Weights of a small GPT-style language model, trained from scratch on English Wikipedia: capped logits.
Each number is 500 + 25 x the weight over its row's rms, rounded and kept within 0 to 999. Layers, rows and columns count from 0. Numbers have three digits each. The size before them is the row's rms in percent of the matrix's.

# down: layer 4 MLP down (transposed), 192x64, rms 0.435, rows 186-191, columns 0-63
# gate: layer 4 MLP gate, 192x64, rms 0.448, rows 187-191, columns 0-63
# up: layer 4 MLP up, 192x64, rms 0.467, rows 187-191, columns 0-63
down186 094:504520502472495514489492472443500450499502497530457438523467536538479510508491494488518510498493498474483485449519565482508499513537500471505481474501512518471475481531511521522461501526492529
gate187 095:513494484449471493492574498501494485489537492489468500494514480523540511536539471479534524476482550486514509511464508500447452469522503485520500532511474498486497504465512499490550513503493513
up187 104:479461484554497502483462527494520520511475510494510456444495508510483501498443492487465498523501464511484493498554459527507521492466501499506464489520533526491488476546469516541479475510519486
down187 102:491515524474510532509456458495471473489480533543495456473522463512539480528504523472497527512460499535509507558484490524464479488523468471477524531496504510480508501505532496478509503456526522
gate188 102:519521493518467485514494502496501533487472489451519520466495484484537481497477470463465490484508534479522541524467518505485501531502507542492473549490501539503494490465491526534488495452564475
up188 106:508554530489484485520485466503526536544463501461500491499451553483469496544508536509472485497467502460493481486519509458504490496520482486501479510500482516479533505512433511496503519515464512
down188 097:534470517546516528482567546483557538486525489497529541520531500499499503479485503506490536492501497525509509513492474480480517474491557483541500490499547473498477503491513496516521460480492486
gate189 092:492512543479451504497534535465562514489472523475519473506488500516504513512530533495520482525461482500507554531505497509465537491545474486512498498482544497479525507465506555508507503488490521
up189 103:495489503512542494500498448485538496511542493485491514500525463501498471513489508546470513477534487540478497547513501491501484533532460503490496526527470535517528453513450466468487534516529505
down189 092:502487485536528526496468549539390519505499494537469480503480497517508501508505509491495470488507501465482492513480499504504497495468517462501507451502493484516493551458507516501524504516506475
gate190 102:505504501480518509514462495474453536498537464507505501503507499535511477505507515514466488544535476462485467521502507514544506553460498461492493497508516509517531501513513490487541420494506537
up190 101:464543507511500524523500502538496510466544476459507513492470514504473531548476519494504471511505520441471480514495517505522508487521551496521508550496461511478533510477491525538498500547493522
down190 105:472481510516495561518498463536509484463509512468505495521539498509486520505479470476487494506494493486510503451491514450464565491540485433510473500499510465500536508495471511509485530500523493
gate191 095:511498500496455486475543534486452513499540514479489517492486495522509511517531517500481453500496510529527475469474458552486498501474528459492459530498487471489513500515551478533505492508442508
up191 095:505516444516540508523465486522483534547504498495495479513526474524508498507522485463488498499505478488521495523453507519512535479505486496519424471535482522514541507516503492455523466458521489
down191 098:505494488483525496533509471494484503538489471542492549521473500503483503521494528482462504494475501468484493485517475532532506546523486453493429516525458492482500527558535512492524509504476516